Weights of a small GPT-style language model, trained from scratch on English Wikipedia.
Size: width 256, MLP 1024 SiLU.
Training: a variant of Adam for these matrices, 492M tokens, 15018 steps.
Each number is 500 + 40 x the weight over its row's rms, rounded and kept within 0 to 999. Layers, rows and columns count from 0. Numbers have three digits each. The size before them is the row's rms in percent of the matrix's.

# layer 5 attention value, 256x256, rms 0.0793, rows 204-231, columns 0-255
099:564547541478476478475523538488536442481466510416501520493454488497479464497473513494498540480498488550538494528546446559460518509571550563465462492545517578498489454545560546473487510482508513484517481427543484478525514477477537526493497437470486548518500573452469494575466479440515514532547441578437457470510509429464494535524456535445555460542504524444451515469508512473406483485498478460547466452469496579559468554506474457536463524482503487591487424535495496567449541509494546440429453516479403502532502512594538522470469587594422485475465450485530497474561494483459435476502558437473559507525527556545504482492482422477471473586502565541440558496486526517517447493436526461489474530535517492509454488566536551503404480440512494496487492522515478526539475459488588
115:534499532449507443509569468502544461498543498513555540516503525535549489452454501477542524494426520537487552539464538501555530558447529504547459462503501405548514536509419465523467497513413461537577499544418444496518532498450474525434530466564555455533450603495477444505531506492482544527524522523521465523501508535547470509590551502501470560439496508477455437511555507526504500524507548486425534433491525576490508545360466508565485462527444535480482513461495498443515512519513511507567476504504429497492565511500504491556516488536461479462453563497503509449517498491479459479551493464471427478541462521489466557521517520479455500487509496534544490438467573463486546471504467424569536450388516447517485511550462481489495454444484486529492486514547530521594508610419533
110:530466465496549394513540496542495483508490579418535484527515585480457559482485470452497504506557442474457498498482481513489495438537458484479466573578474469465551491448532519511520521501512485507494522534476507499506515546473423493510416578421498421499405450564564517446490514565517454491470482499492500463513524427487574520534496505536509483545502521528451523493430518480493456513410449422462476543568517434487517577556538473411444515469507518538504518488470507473559445563524415428495443492463502509522488465464465480492528459484568520448562529481507587504492506606482524546481559521450538543429480465496455468489471568517531485475471480533482435555511504494504514544579584514487445509560487498481472482436499469500553499499499563516531508517502512473536458511572563
110:469502426443505508453478533533529532549534469571540541548542457439525515555493461462487497465482545510555573504457483496492436532470559496436464496579474495497515520501551486494517474523497500525511517523510553506487521510418467460503505450511602455500473532573536470536512418557444446547536527538551494569473482541509515540510498555480520485518428432568536572435573569496518523482482483540491462492475442495437446520401469554476496560438490500496490493536521524511422562476432465455557423507491461529589516442525507523543555522480487537555503524500503542501470511551516491498440499459471464508570454525561493454429495545460508530538477573440445478500532506470458562439497525448603429489498525500470509510482476443518416510430464516447486502512451455533538547515482495
105:455535591569455543523466518439447451583472514482477420496540534508528464510513425501514524483532550500492504547540482453514528465499471562585531456418451518532473476474462521530517477515499489509424543459497514441533566500550492472511495513549509486496455474508485481427575532507495519533461456461445554494505522503554497454512494525483524502495472567543551475600503551480511543491514504541454526457470491509496539495485552493496513468573517517433513562566481525432520474451531481567618566521543543481509483527533538431567474525466492535504487493482554431576540513484536543493498478528568536499469473424525441497479444487468531570499494491456579566466468565585548507481553476498471477525512487507435508503506618542421506484581444474540498507415525550510502486445498482
107:472448497570540459538454507438433486457492558521566511514516517485508501535507470488567455468466495453396413533470532441480524470548508532519511520517520534489516554572431495509553471417437505485474532523542452558539525519578444404559445487495526515477489476515561571452484597522481530455489526461503531467485572544441483597565511466496503479495484489468447502507498564445472466499510540423522567446503493502498546441558488491533537496474499518479501499521505593434476425532457511555482532546557518467505512466500488510603516582469471518477535458540501486517462548501417515561563533502507477525489526474488541510555494480481486468483508536555534516496539522551483455512531480481499528536476540528438501445479461541417479500481491404574475508547499553433456542498573513
100:541440475473461520533501463439539557500571484534487534506516482516485519514454513536577499450398443533476505533475467477519492558541567486454496516540472456575465489439592471470530538447485520545517521440531504546454476551525536407529412438482513482498471464506442529487496422460528477489560490489534510502523495493463481517504560531469535545497507457419558453407432513418475555493452499540553445558502479485462538505464565498484542541577526468540500526486538545465467523529499539474509465524488529542510440475514541417517513462466518536450441517515517474416513494417567469477497578452521552551504495491457457534527456546569441490427497498410430499481511551540481503395525481494487484538510545483525487483521553513511451524497527493492516495509424433470468473554523572
110:443506489426530552533515447444469508515512521483444449454526514538503484526532450489523596539469537463521533488483459512557498460504466494580536468499479500545458516496480589541512482501504504500465498477489480504525496480477510518515535457592503455511413497496386472533397506462484448490468559463565564534494503534504492472491493468517515541568528456496551472439419487485530587520496454558546427477506454563512533513506535503491581539538491517467455509542517572512459473471499529421554547509548539542513518504495539520471501493420537512462413403499443514448477486456499557525581510521534477458501453491419528478453570486523550431530557496415519552465504470529448479438560557513481453553506521515523525484528499496500520603463513437547490492505477439536459529422452504
099:600500402566497493490519478490533546543557562509531512575455498463558543508462479466508574523540475579520467431459571498496512504486505493479545540448567512563496551472489394430554449432477527541611515448552513474570440516499509497430475548513524503439502543510545491505467439464561454508471504459498479543559451524484567519516433537524469477493449474530527541503466513531513404524544499539539484474482451494499476470515484479496524494447496536494568549497547457499455541536502575574503481507494520485467484447519472497510540556525463513470477404513548502413508485474448487568480511501480459464480492526489545504479551431495455486475469499486532503545462511477517463464472429573502501491576474537580593517475545432555512552464501467458481540521451445460459456496522518
107:510500480362464530467501554518473521436526456521494484475482427507498570568499575523503507542458501551540545486460485563524503534572566459497485495537507455553513450477515542439525469599466529471497563458583492434530438525534596430473453504453514517542518489534526560481467460484458527466549517491491483483489475476478485526554473520481512540504535483484502480451516510535482526544561501526576477541501506462517520539460525581502512514497440459507465502507527567512469498426436505473541471457536517470557458564541490464463464406519416543518484439455537478557503519475500455497565516552449500480601519462447566545458504549569525475531476550464531563457525470544497530419517487520536481510512499491495460495532528500403494451476475387495499504486462455495555477557533439
102:551536525506544539567523443436533444492539520512494581514539514487566543450531449393551450526552510551496500473516526496537509444494515518496486476477527530513516482545500543473527485522509476516504446435434513531470471619526488471503530521500547511554482532438532476481555485515482440505438478517481431577518577550584542433524509506491616572521456493541451536453466521494526490489499447502456550388558509559471523389495463536551475512521549475556543533488487500494556436566497468502471555463542554543523449461530521527482477498507456484569540524513457486546471510522499486549569468516497452475480576538550526481490529360519465476438508545526473509491443514546479481444540500476498482463477519509529468463483429458507491477490472475448475476547495512536493481448450568
100:584530511514462565445468472470513434521515443462481526497528536531488420532483558534514497465489587515634502467458442484500414625495515501506423452397520436556472485462498448494488508408449466445528546483473464481506533544520496447449530463541509495503542485529522466534540510453485536562504456487497570534472486491601529576441513525496494473555478518533579525568508462502507546461508508522462504462531506486463468445472492449517595439504489530482509497476493453498472512494496509534542502517513476526512457507531513520466500499553521472441460519491479540491575457429499525465461461463555474488505554507522507539522551535562479511517453434490556499531496447540484510535557467454508509387515597504499520612539532467493539510552424523423493484470477512526511490471488470
108:562476508596529462514520519453540479507526464503498429505482439537467531411481543521479506452539499466528474519459487518599491435437526503435459505445558503510537524451514472557463489494511495441546540504473539493568476436508522482461539536443487523470467515486535501432461441483479479594533470448470554498501509490520464473563504526530482507478541457550501444573468523538419510452540483438489465457563570495493466533472557374464498534505440462535543500513494482504533527533548484483468555462568503501447488525552481478535482585460498503431519488505528454495491514428484482511472472548479543466592437456462542534554432525451521484525530505506426432535526435501541459488507442590543562537542422450519543494485428543485532514578505524554521508482514511519518586505472522
108:513487453522524501515472492496471572483463494508548551569509438532464523482536491509480507488525555519545525497542570479511508480451485535504590517496459484482485533477527516503448499567484526461468441450512490528448528437526458470513526420570449547493497476408492515471488495547540513428521501527459561534469414575445480505531503530554417487412518416528540517529606498500508564488476476498523572548495510507491542452483481435436485522475434443530540490560575518452482528472526523517635517535470521514485414472516444512455543557511544489549484542495545492443503461526499466534517440533531449489480554496530524479501505535520513490495492464493531410451501531518490599550488443526456583457420527554465522555501426468476488460395530458518490499536440523470481474508544523
109:475475525474569501496450499525496495566458572526551503454531450470539445532495520449548531545490475461505429515517446552489508545424581485519509527512508497423506553511450463513446501540509513514484489544484485546482521499525483498487475511558491430474505537481530476476579572516484476450580471552442532465516482497516517490501463612461507469450504531449504459487447573463452540571525536453535515483516498539545404476500511536494491529469513479487543481441447524499513486519529462515506509542528527520472491535509531478453505534527424465493516490477478443503497523466510506578418533491536521480486455464509546469534418494487487466558457464570431486519565504400519476439510465505400477556567519497457502598501503582555447487555582417486489455434619462486444558534481545
106:507488534500461465487440486508453514462485552457495485507505469516476482560426598506535482535540539511522529530528502508475498535478455468500458534472525459448504523457442530519462503462497522531525513442552446484496499512541469543489538502443570533536503420534481500530440519497515546476472405492523488459434573488517528542454416527503466558514514586520501494523575507552437439477523474505587470459411499468559592487592459565472472462563475550528467559515464522489521500550521453528502471535487513502473514416525479490483565545538538503513404571514559513448513467552456457471502437511502448506470436526520513554449550500492518571468513426458568439460472452510494518498531450461459503459520494555478449578522479475495565579445508476538510501516481433494397450469546525
107:446527469543462542555529427466544521486513556441567541471465504454507510524430459511503507502518448539464430470538486486511508426462490455437475477443488497507544426500530524559511503496525472555471492455542527459481515565561520494563526438487470589487486506484524465462494513464536478606524475475501478564526442535469566546452501532498564480488437590562509462609517567535456502482497530510502501544468498493538558504526525475487456498551516425526599600480562482528500542509538528566458435412528542438505482556515462482476566478491533499517463520477531512458510534555520477487483503517476534512511508493518495439496424456467509562475547453502428538468427490518524525520446451519467493484570521486509546510491563548475475528487411510433502517496483463465445461460411577
111:447475468471542465543441480469524459524505508540497516467586491559498514486528526423479470547556537458483443514449426445485513548513549498463420522527503458471565532514448522512493508527513484478470480495509501492477512546495506532517509491488512457455528533459551540472620518572432473477565402568497416555491444520541525535523458503489420465432535517506540517468502552497548530511481535552555440479498554472477503523509434567454440496428495458487503483516449484489487416469405401481519535486428507557516584466431463478460428470440411464563514470487526565550449502496444526571407487502473486467534567527520482517554468506505492473522533523573530453536505510493493509494486472499529432471487485474469534519487464533472519455478482513560516521481507555491428513447504428
107:447523481477579506416525469587480484444495509512545447508440469486535484555484559558460470536453469498475494500524468533426544472517455506501479553494450419523515449454483458490531520552536516568484559474513497533492474512464534542482470500457491470489508458613520515527492444480565588532516533452557506437529488518472519498475498522513467424517474577451501534457514477496464484497460572475449437551508513429479522509496504490499514495503474447538493539445483514517520508436385449558494503549539598460431477481530389534493545527536546575515533518467474513539500526513475490458516511537471499513565517505543483505546443521520531510440443477521514552431491519516488553500543505497535465462487516406494443550588497492442469396475511464451502529443570549430522448545531442
095:552431435519523486467494521518524567516492516512510565500503464466511479525460481510459506499458500541536406500520486456525529506484522504480475482523525465440513519437485502529465471534491507564437557516463456481435533520497438517478489508512549510545549496569465506511432502513464540433486552520557438478507476374500577557449449552523492460524468563495423559512459520461480470534545438558468512506462486453513517547564431537509374564501512525569502444482510508535487513482466556441463511512488526555502552497454504492542466520565483461524449530506474522455484508588490551481518503507509514511488548550470538514407542525536458534508540477489402517441413508408564498482470493516507454474582562546451456528444529483553574466482526479467480447592535449531496432485489508
104:449510516541496486517492566526488522494448572525456526507501470508519539446542474467455466531541536512399498556469557508446526492577492479423543464502492487559486504513515461468467526432500423483563447478538463568532448494457464459558554484462464518488479490515504512465532528512609502460463461447404507462450467585464470502521538455511463495477549435493455563445541519486566476536448487531573564457560467543546530494498457538489491459400533459540439456538510447474438493576474469514503506422481449525466469414496494475528473504502423548501550492485513526460468531473475463468476472465497468567514449474493501526559463518530442442530507467520570566557558501532543462498487409478501528497434524464515492481456555547515562503495504591445523463509459513510518499463567477
107:450491548503450514465497573524483501545530465487560560538495545552515445487487501485487507491409493450506538498451496532523486502477491465528535501470450520525566471502501525499437498586420521526491505510514530454565474504513526508494532407550531487451527430472460512513514473502551536576493496522473447445481447522533456362546426493487513487443502482511474432478507504543530526423527561519490572464483532517519471516426566526485549488500496434488440530500592527506484495496491371509482521511530484444488512514572405530514482426478458459507481460512547582493516497479548516488435537459446426559512478498504533523552514478529434467500508562519454429492553515596462526461449474529470510456457572536475435446520540515513502511527540478531513519446536507508542576543493404
087:434464506467552555479547471487421511497517504509536462471547469574475461509562509539446497476486581461446582512499493501500485472414498487563533536561517594497439478483537541531541476527533509512501443501546500437538484493449538542480527440493541476450502471520498436505495540506521523360429453471473513485483436504515495488529555519517488459450514446527519455456515527502532502493503478538610435575440599452460490567498520529535459537532529490507538491533513483471477523454470426509568503468480504525493517480504515443540510534468524590531486522484538397447515532433501503540502501508492481526476439488473426490526485434559566549492454498439512430498541545479436543470492462542507514543481482465493538499491557482536540610472576479564477483519529530551454506539530428
101:474496393491552496446537562488566581569475510509464533499489472530515561494504426490509419534545560545584513447537516507537535471454522491418539489438439447501494526515420494499482495551508471471549518500474510500482449474474500644494519491558384498483507562471443552495450490488527557568432575494508483462464418501500463447522504484518426455556475506476389459529495510451473508501513516447465514528519512584508431473475411512507469523464466508559550430474487468506479554484472590459522520509464496565489552452490511527464521534533522482533469481470507479486470542482535476526477512444519517507527449509457514513470515546488532582533521431484554516504512486477560563497459517492498545508506488491541502478540556492479536487496512530533485560545471463406564418481524492
104:580491463486584480462551487502470498482500554490472475558477485516510449517503496529590489511583408486566505551567415488515512446469451468512536552559568491509487483528517447475491467531493495463428515438523482526474522524429483468489558522540519478533510569408533521541523439474577462455489475523524460541511467528506543470583512560519549515534529512488497521481494486472474466529445483453479523405623462454471467556525474535433468476456462473475550468554492526512480422528493466432494545514437497514497465546470502510453479569503556465468455486565495519467496476539535497506484533506507509541439532496492566443465531445551533480540531516559422578481492491531538472498506567540501468452488497498523509513488456396521511478393587408507502518522495546537443476505455494
098:509507450488472478540507492501589460525444580512475577495515542480506540472463482470530484528463474495557524456477502564461497445502520550478556545485527490481504488503507482425448540437495503524492488509486480498521495515589421512535535455516504499534502535453493472500431488453589496570449488469550461506526546510506456506473461502502465526477486543494484482423534523531438482512472524523530524463533543568574502494438460551531467465432495521494610488513488527529465519498466593532440418479494407515498461478490547518473552498466483504545436509506559590449526514512486478491423460517506514543483502564501474499518489432537391506598544432552408496579513536521561532523458468461464466480463501414485441494504494496551466467539420570468526536480399492443444525492467538
102:499541544546470416497462572503524504534500625480448466501553520512397436504580425526574479443459473535517508615495503486498443465549502503576486483506504446525542513486515476503540489489509482492507467457541497562495574482533427495519500489442471496511521390460477452527454571533447431545574519561493490530530543462494514496534545512505472417415512526530501497508454554510474532458465560543473511486525448428522554482518486496468514461481493469548496543476552549435465461524517489463475416503499488485597533500569487499463541528481568480531485543538501562440514538533506551492480489468514482578512439552517529489473476542479520440546478470552479516495474483527483448448498548468462495485459550554488501518500500552480508598529472539526493465396412518490501544506497519
097:535516463539553473472496513488516419488522515525476461469520527513548500531515567488471514454457505436519487473513415498542518527568497536520448516468551487452485483399522529559438525470509536453532512521551441456557431491544500554473498505413542509455476502455551460467566433505464544513520453568512486507476570534507541493479535468515524504465465564545511429508519492557485484502466563545456476482522587487473549572464466520439415550545461397518465486477478445550480431598446437564451561494444532483544518498490459529475426519509515488535490517486540482498483476515520496475434447447578539581501503583482504502498535506544502522476522513544409488475450474461498481490491454496487481516453421494482508475478512575550548556506503534592503443538556508457570535493486448
# layer 5 attention output (transposed), 256x256, rms 0.0789, rows 204-230, columns 0-255
100:500449543516474512519505569488482473446560479527505461537473455541528470498432500505447573503540487469467502501550468541468546475495495474467487477480461544536531468552602535488502520443508437534497517458544497506489475406530471501475532414522474575453430526511484510448559566550453533444557457506559500461414539417503477544479403472472482486546429485474570517478481485560489441482529476491474413486456499499561483454492509539594552524559594474548576495531505514519494499560545579517467497523536492559468539493485543522470493470506518526465555493504510547474561548515490460501449544503575465557517470533506506553507461512473541538484430569446497458488515441523539569447490478535494471448499441461510420477503449488435507470537504458506465524495505506547564418499431555
113:526538554426524497525529503425503475539580560498482547440507566460519546509524502522482586492543488584496536562494514511501527500489515585533524529564437522539471503573513460518461512456486565507581498514493500439497541460474531519488429505491511537501480526562437469473435477547469506525512444497480416544486527540494330539534476450500500500498471478492515514544508403424415472502491491486494576500491453467527500512437510562468563490496570435518499523476485484499419511474544490556601483447489476494470486537484449505522509501468418536493519518506514511510554490508441564406474471490486453465497464550422508475464441532501480525514492506563514461482519465477568450549497526492566472576513499549500571442513425500584526434507500502455489523536500525507489489450494489
111:494480492579518432494532462559495485422491459422528496441541474488435507497513418489544457550482489562521526552492491509477483509490475425440498526560522491487448500496489477524493291550524460447469503511505534545505450478491418511524522540502572400512428563459575527534512476479505511560487544500497543493503488492506577524533521527486514512470477496516497463498529503494501504501540450450536436552498552551496489520445547472461490456522450542460494501527493495460514482515460465448500431506414482439508389470497471487505429496581613520504459503540439512510477497487524555551561560535510533532553526481537522492511473502500504523500546488459507523507497469568450495500478543471546453501524469455528503506493476493525490478496511541532663526485488562561473472538484498
107:474494525452475561454463598501484496579525517503520515509460503498504519503501402529460548542493482475518507577515541472545513528474481433560484462494525526478503494472421480475508342476503497548504542519469472497422458527450578496510451488469587440471513474494469500518494484520475441437494508477541482551542532467428532545530426417518463553487478491522508500452461518494477517512501487516476529406453428541545479588417466485556498490504559411497494528484612557443487523508437479510567486536559556584587480504474529448444497507490539558469537512494517494415518407535566480545447461519498479491547498568458461501498526515499516529483490525509486501520520480500513505499549515456496460560489489480473588550432493507472490547508529515505557478460554537503560519496528471
103:487514401536474501525514471567492469551469528476469496430550509474507533454466501522462413458545487506468476442491411528492466495490528602480569559483471482503521457489511489558503542451466528480500520555524482486582560496520480546503411536517397453468441509487419414505436477464520503456462483503449493500550481566508505545391545522471503540534524483512458522524559516470512559466489564578495536504525557520433527448525518557495506554488411491521529511485493566537497533486518467567506555456467494415507462498511505492556523464449538467496544505484518517497429456521444511495538491472418506518486458407491548501502529505460467521528543487498529547442506503532492567604480505500442533548539518514492542455513615572484480543554437531471516536507521508445507558458504508
105:519506418541498499545411507507468459504532478435448497476511484477496459496473466454521456426512487476544474503544529552449526481499537535485480529545536505529480499483447529476512512453457544498539526518554470501504490518567522426501469481507498463500432499438550512526519512475447510552528467511500495540465505517377428535614525511503496518504550528528512521481500591574540498487467522536496535532511525447537494477496516510452507472476402602504524490460480655484581484529476523501515517484491571399501474438422480507561520485454417444504482466543474504491447516476514508529499558550491482462444484472609495470521459448482529512510512514524549499428510533482453565461548457491603501544475523587454457477504528493554518517425510517483473447583508471456481513457561520
100:560486546467526439524504548475487534506509526554503561513477481509526545461452474499573510446420464492491503498536525488469519446465467509488479481490475528553524440538563461557485503510537535513461484504485501590450587490530498431419447490486547540493487508410552490506471543546506412494554483432473475490511545538501487585490603538559467550516516508517508459424489564541559512527486484489441481550541472440452523395417490477447511529496557474482462465543463475453472484494495492472541524545538486543559558472483503504456520485445649513514505456568537519472453495498540507479503555455419499496476518482471553482486472486496520500538426482485487563472540491570471527484451537496532501487490496525513536564532472479445488483486582464466439409482440467478521524527615509
111:513485494456478389495519613493488476564467530494509531506570542528422514449504459530493542469445460496514479483460537449463540477545553547509490568426479477526519499453491457462535675441525562501510474534492542449564541456453481522423570461551528547469477440486474498541475508494532488490542537478470502516543508498542524565539508468536459516502508492506428491420557535489484489528487512520497482468540525434474531486493525509502476518498448457498498454486506547525495515499533502498440565446570496585488523504518549432472510481466514475481533468526493530474461470516474467422537466523454521502480526484479510525545526439573542535464552564475487510491451488502517487509474617482428526462549535489502470566550530528467463522471527522474383444628497492453456522468442505
102:541548495547532568492517489440483485492507556530474512510505489522524441510457494459520585480474475492516504475460541463552508475529497500528493493537536436484521497516452483444505321536558432486538542444566457440520500526468606467416545564450492477417506463509523525520545458446485458449564478502560480525567520461481572495538464505457539452439547488538535471477508525522503439495502498450516501501457453442523532521523427476530515438488550476411545507511565512501510529517521530527470513516495547560520514505478541498546528539511470495505464459617549488476543532494505445588477434545486476435489547488505450506483510476479511509527440494513534454500448525558478436476506431554472511502467539465477584444432534436526415501522545511478536462573475478469507510531539559
107:509531501417523524525481509488552464483556514547528514492414446481472476501480471509455517544433430486492418438473493492478507478526550470538508507456535519502502483460526539523497655465530403476472510513518520480484492513541545477457446540451562576518576488432536489407516466470457475477554517495451480500520519470502457545560542471505440521497537503482539494469477492535549558532501444439484588495458438511549508534475493523563476572493562465491485481518518539412518467505471446509571477508584517534505560481540519474461593477504518502523476488469529463462487448518507530538530466515486461493465532516475506544491529539568477544480483543521497546483528482476546494456502418528506450483459503373443448481587521510446509502521496546522446435624541497461562549467531501
099:476533510524552547518562466476477457505593512589459533444577527485469517499435542520517568530533488491486470517564471456519485495473524481510514524438487488552526492491531510501531436521518513512595458525516497471429486483470525510558552502525587452446437515480448466526565504460441523494508490544546514469438580471408510547545518483478519488506524490479486535484576545525432404502448568506496580491486501508473582519497460491480428404521517475519551559515527538463496491513508462531473539517416539563511475450450551546573526501486486460579467425485532489500435543507466394495501419495504459439553480524494470519509467514436494476526549489486527480562497530518486537511551506496481409546514469518461492532516486507536573485455516493440401504447481574493451470472459479
101:550552524518485528534479511507449509467502482451471506523473540515469500450463521563375558489522460506476505523451488494556520528435493496546521412473528435523530559521404457518535502475489559491516547482496415530523570483440567495514493499476494502452561492576384449458518496493450559494493510570479494493490539528573594433416454533494476531502504453479477497491494497446436494503464539523503516442517432591507529506537485557555571475465545485526541475521466496530466486526528476516465535524471453486446537510514508501450514496455526519470564544452493531499559526512543508452469384495492614429508472490477546505522475536473481471500479377512470422561524517507458491551579468516489475491518530524445532528512494537495476498544507513495477489495441510500587575465548448
106:542475546575509515472491497487500463484394449499496469504525438443490502513538564518561534504510503575439491497519479453544504534486485452505472494468474498501483497561589509506542506514516435456504555528522527505543494484512541533449539569461487481402475538531521526472486475513551500483533527492517516462473494595534504432554558510444593515526526498490507546531462459481475551475508447491516452502550526463432491430509530485540533485499472518431524484456487438476417523496509577473550538448494498422542533504560435535496475550431434530440443499500493519529537552487475500528511432435546478502464442543504511521471524549456471494457519491522478463515497499495508491531480481533504548563498429456456434555435458526510424462445485528519613454537600424573499505406565573
105:508491415490497510513469478499523454428455501504498470540531475501524511496506454468532430414559562484549490581494480477515455471511536470582514513570501430484514498559474518498472594591488524600533514494466513527475509565513492441419426471462511507483500476489512509513490539489590466520490497509495469547523462578440432473590476471499465482509496472482477513449507473499574579484531514482508595482515487434486509457613494504388427555513469517576512477478495490549497511481467523593634475523555525485555503483521474468451483536491467479548488583488520431495532472479490489533480487485475505442443524559510494509523508468489531496500485483536475476495510524509524482576511461477452509472495514627520486541461513528495471470505489512457421564455464460458428520488525553
106:520505482437458532446482522532513540534452406466486507490521454509550480488455569472573509524523547463488543485561532516522524510512477502427555512544553526462459505572450505482487518481564520507493540476494480490461581469607539402502399462480421472512471534518485442537506529524520524490570539519539493542474411484574512500471453529505511501493488546506540510558451524467452470470555489507465539484508596486545454497467473500447534467548552507489457485502460652493463474576480556472469510512451508511499479532469486508463491494464472507505472460512490521478536456490483530547497504544491431525533485495494399519518517496488468457483444559470457486495499500512539561483514461549481533551464461538465473557571501526490548541425571495462450338467585473535491457504493530
104:584484441540472423548468466494502520472527550427442487467497482481482480446468518501465512541453546551550495436431498475463529522501538532453508488563552444434498519456448455516444562490491471480437505449556491524454419515477492452485586504534492535463535451514511457494523541531509430456446535544469495545501566515544521426431483517507545483551519508518442494425537537544513458483536547469572470485511542500590524527499467585462525432531480492550486534513504470497522431453531472565448482508563494524462463472536494484449519514547490426507533587577494470476494496504488518561517447524496496431482503501572480552517515522491488521539530502522525489453485490448463496452467447485540468460483558632575479466502479511505491523513476514518573628451474482549533538573469502
107:513474477604482525522479424481481436482509571589490492503493484545518529507476517476526548482538489473517518430493448496524487485470485452510476467503527464483530440502530543576502448534523431445484511522542513521436553487536525519561554567483486510480441554514523535466480419486502457464497483519461545506526466531520478554437577548480563465558521532498519532505486494538552513530549531474445409486448462459455439502537525463496477445522557456456517558480561432527457466544469496498432478560558495510542511486463483484503525495487596466520504440509518517506468527510497475523545453513446464477515456521467492538503479504423478506534511492466538496489446511569393546461480469464454594551515561557484519502475619491423513539506479486484481605370491472532514493548421561
107:489460497455446440494484479535497552435475463460523579415539457513494567537461538510473441540539565545542486550553483515558500458568483467476509488498522486484480517523517527515482511520460514504501464480520523511501471505448467529622425448516520410504561505497514517469556489519442425502457463541528456586414361495554531471507493485505438556496520520508525460537479493547451553509479492508526490454520559444448472516550461465487452483508455523479475526539501554473546516431482473513591463544428448530529503517461499420464490569463511421456424520484436500534512476497541529536459524509560442478581503497522443486530518492543449422532549530519520471512517478435497500481569451529500514555490497449472516498598463544576574528476515515499543483520534442540473515479476484
103:506469490502559533497478386524510494460538530470536502497428492497550477547534496485529524573520426536527491478467485504488464494525488492484499473534540517502467499483491486488444563485518477514461529488537560548566472505507523476535468561479475533563523526443586490467466479510452523552417474457457509464574482522476366540453545526513498450528541549490551444503469504454533557534500469452459498453485462551577544556456487510440573552470560490426458506465522432485596516513428442471512519545554499498401427510499437482480571489521586512486479520427475477515506491512524522502513520575454508546535579441530529506493498527549509539475459475488455499491535497508432538497500415515531495491450501420526511464547535447478528462572509493491429500430527588521529545490423476
095:434438480510499524542552514521516542528516449479474484557499501494510505512480509473454514497431466425549537517468514590468508500538497417507467497537528493451470492511414470577499433569478463465414544484498456489402470519481511422442536490492562588549525494518470525473540474515452445472507536540506560608565548417496623570449491525478510480486500511501506505491510508553494443470510544492482499472451560491546436571482510520534466428536546559499422499536568557511514495540542552464478513538527497603490420509523454459477513504556464505511551533462502434473488474468508508447532482550554461545575538545521466524495483469530500483524474495519504477442485516474497478461494466457512429548475502560517473460477452511459563445474522518538409509463514538552540489542435512
106:485532573538525473496501529541479559404461488487436519485487483559523441520510513468538473461513566484466536491469595510484486446520512482455442436562487447558527498511461490541523393504477572501522389469479505585485436537484497471469449422481528505483499453517421516508509563471509518527476446524546488490481399498452442360567549491559426502530506507554529477541452503566458506524495499523577447490507488482472528423500483479499485485525474475486569525503527564532583491465456491452502493516471464477526555498528493534577477519550453498571515479491414493554477514500533539578441513477501517468499496458563492423497473500551502531487494477499516537510522497556534491440487493525523530418468466478511520538507506469537565491555519456509600513561492492501480494489544415
104:493543529412456506488458475489551493595451534457527498597467477508519532445536561550502567498535484545466475417535567441560487506480500498504504479430510555537541483469513530462569460511493499514481475500475456456544496482492485560492489490471464537540541495516448531512540516524520558526475480518498435468477419493469367437516450537481573530527522453513492451539473458496500547440503495494488599480495449522519477505503462451463502572547467396505466502522566465470478454526396465449599509526587551468532575510470503523492565490458508542432496552543537495525520461527461530500487513526495470511519455536468488560493433475509490458518502502571502495528467535448482493452488507520494464503551444477520467484539533549478517469499562553485576439511541511542558496435522386
090:491489432501536518491526504477488499549469533486518512512516490527551464492530441472492394480453569584533506488495495498515472481559543572464486527511538511483479494536582464483487599463459508549459460445477486421584533528538466514503474470492479459421488505488515504501496559505539476469425472436437427583509450524543484520503571438494463459520468480506488482494495474512534548480487472494500505546537538444498550499418457533474439531505447472473497490479504435465493553403433548520510524429532501547536503501501458511508481541565541463518457565537479537455522452529453509449447558478442465521498549540531508470530565480503460488489476637534467596484564531465536483585436539533426515522505529492551559546475492527480481590504498508455445493514544431472461504543574527
101:499484530462494491500489533477450469521487540556535476523526486460495498568518454479547486477553547530498551567523485557466458489571472502481499540515508445455503492559542495485484512592512503474516561442481551485493470553509439554416516494453512547499480478537498504540530467511575460494472497466508477464578458513461464432459552496451434459510493493515483403557391472517529488487508508529508434464502450487513467459544509533481481461494532554526455468443530455607473525509509574519550552507497502605448476568490474424509519513523427516488496563484540482564512533454516520485511427535538454486427512532497498455477536513554494590498453529451491481485485448527542450550465496463469546480530491449513536439456506525527514421531484475533393648567490487423534510473455513
101:528474395471538495534548513516505513506506451541515527502600510522444428544507543511520481454530434455483498500531499482469467444530529466493499523522486524521464453525541525420538525535558474510450531505450575501538480467451503453467598544515576447521474509502516495492560431480506604503535532531551468535481516443466571520578375542427489480519495489485524519435518513512490464502498475465480519474519604456541469566514435538472491479545478526509530474496564529498529523570519484534604542506548514513415487456474494522503436523439557467512421512573473460438525510471512391417536489460587508514483559478461439536503544487504521486489499498488465495602495488514535513442451507521485418511494493505493464516552502490478495477430514503504511474455480522503443484534446559
101:531453572473494427530462532480457493483498553528467531487510553556495544506419567441500566453517516492528530524560483511498526456500484438500459450552511498503501470534455526532553382521541518498548474449563472465480454469463492543473585482507573521546492456518439484544511507482568520508502477552595532508412545511485470473488453542549544481516495524512508502543419478520541428503515484504525470406462594504513488432481508517542488443532589411534564526488541463524453505453504487490490502529538528498542446502439563525432479503454548490481547466574510509506544567524540542547480448544510424533477478517469451478482455476515538505552464466446542465544484490454503489407500480518458528429513529436494500515534533440498530483527495480484567523441412435516555472571486477
100:517470497521476430544481536503513513558456500457474448463456573493470510447524432535523469366428532530489473542481586483494541508447495459510474483455505444554484467499457494459530433501515556499478558515531479570497434449533471534499497472495474471539409482490490513571481591548449481528512566543538538492487438446481470536559489539479431509493494505525461549482533520465520585463505572523505511474481496493497503479567556491433503450529507485524549525452557517568486457501536461457552448533485529438573557470483451549419500463445573527488581542501467492476460514525494520536485530475489518546488488472475542503542469533453472424508504508466543545443486452418444534471511504529581510464523511563476491506550537519484405522467533485561566573434500476557508464532434526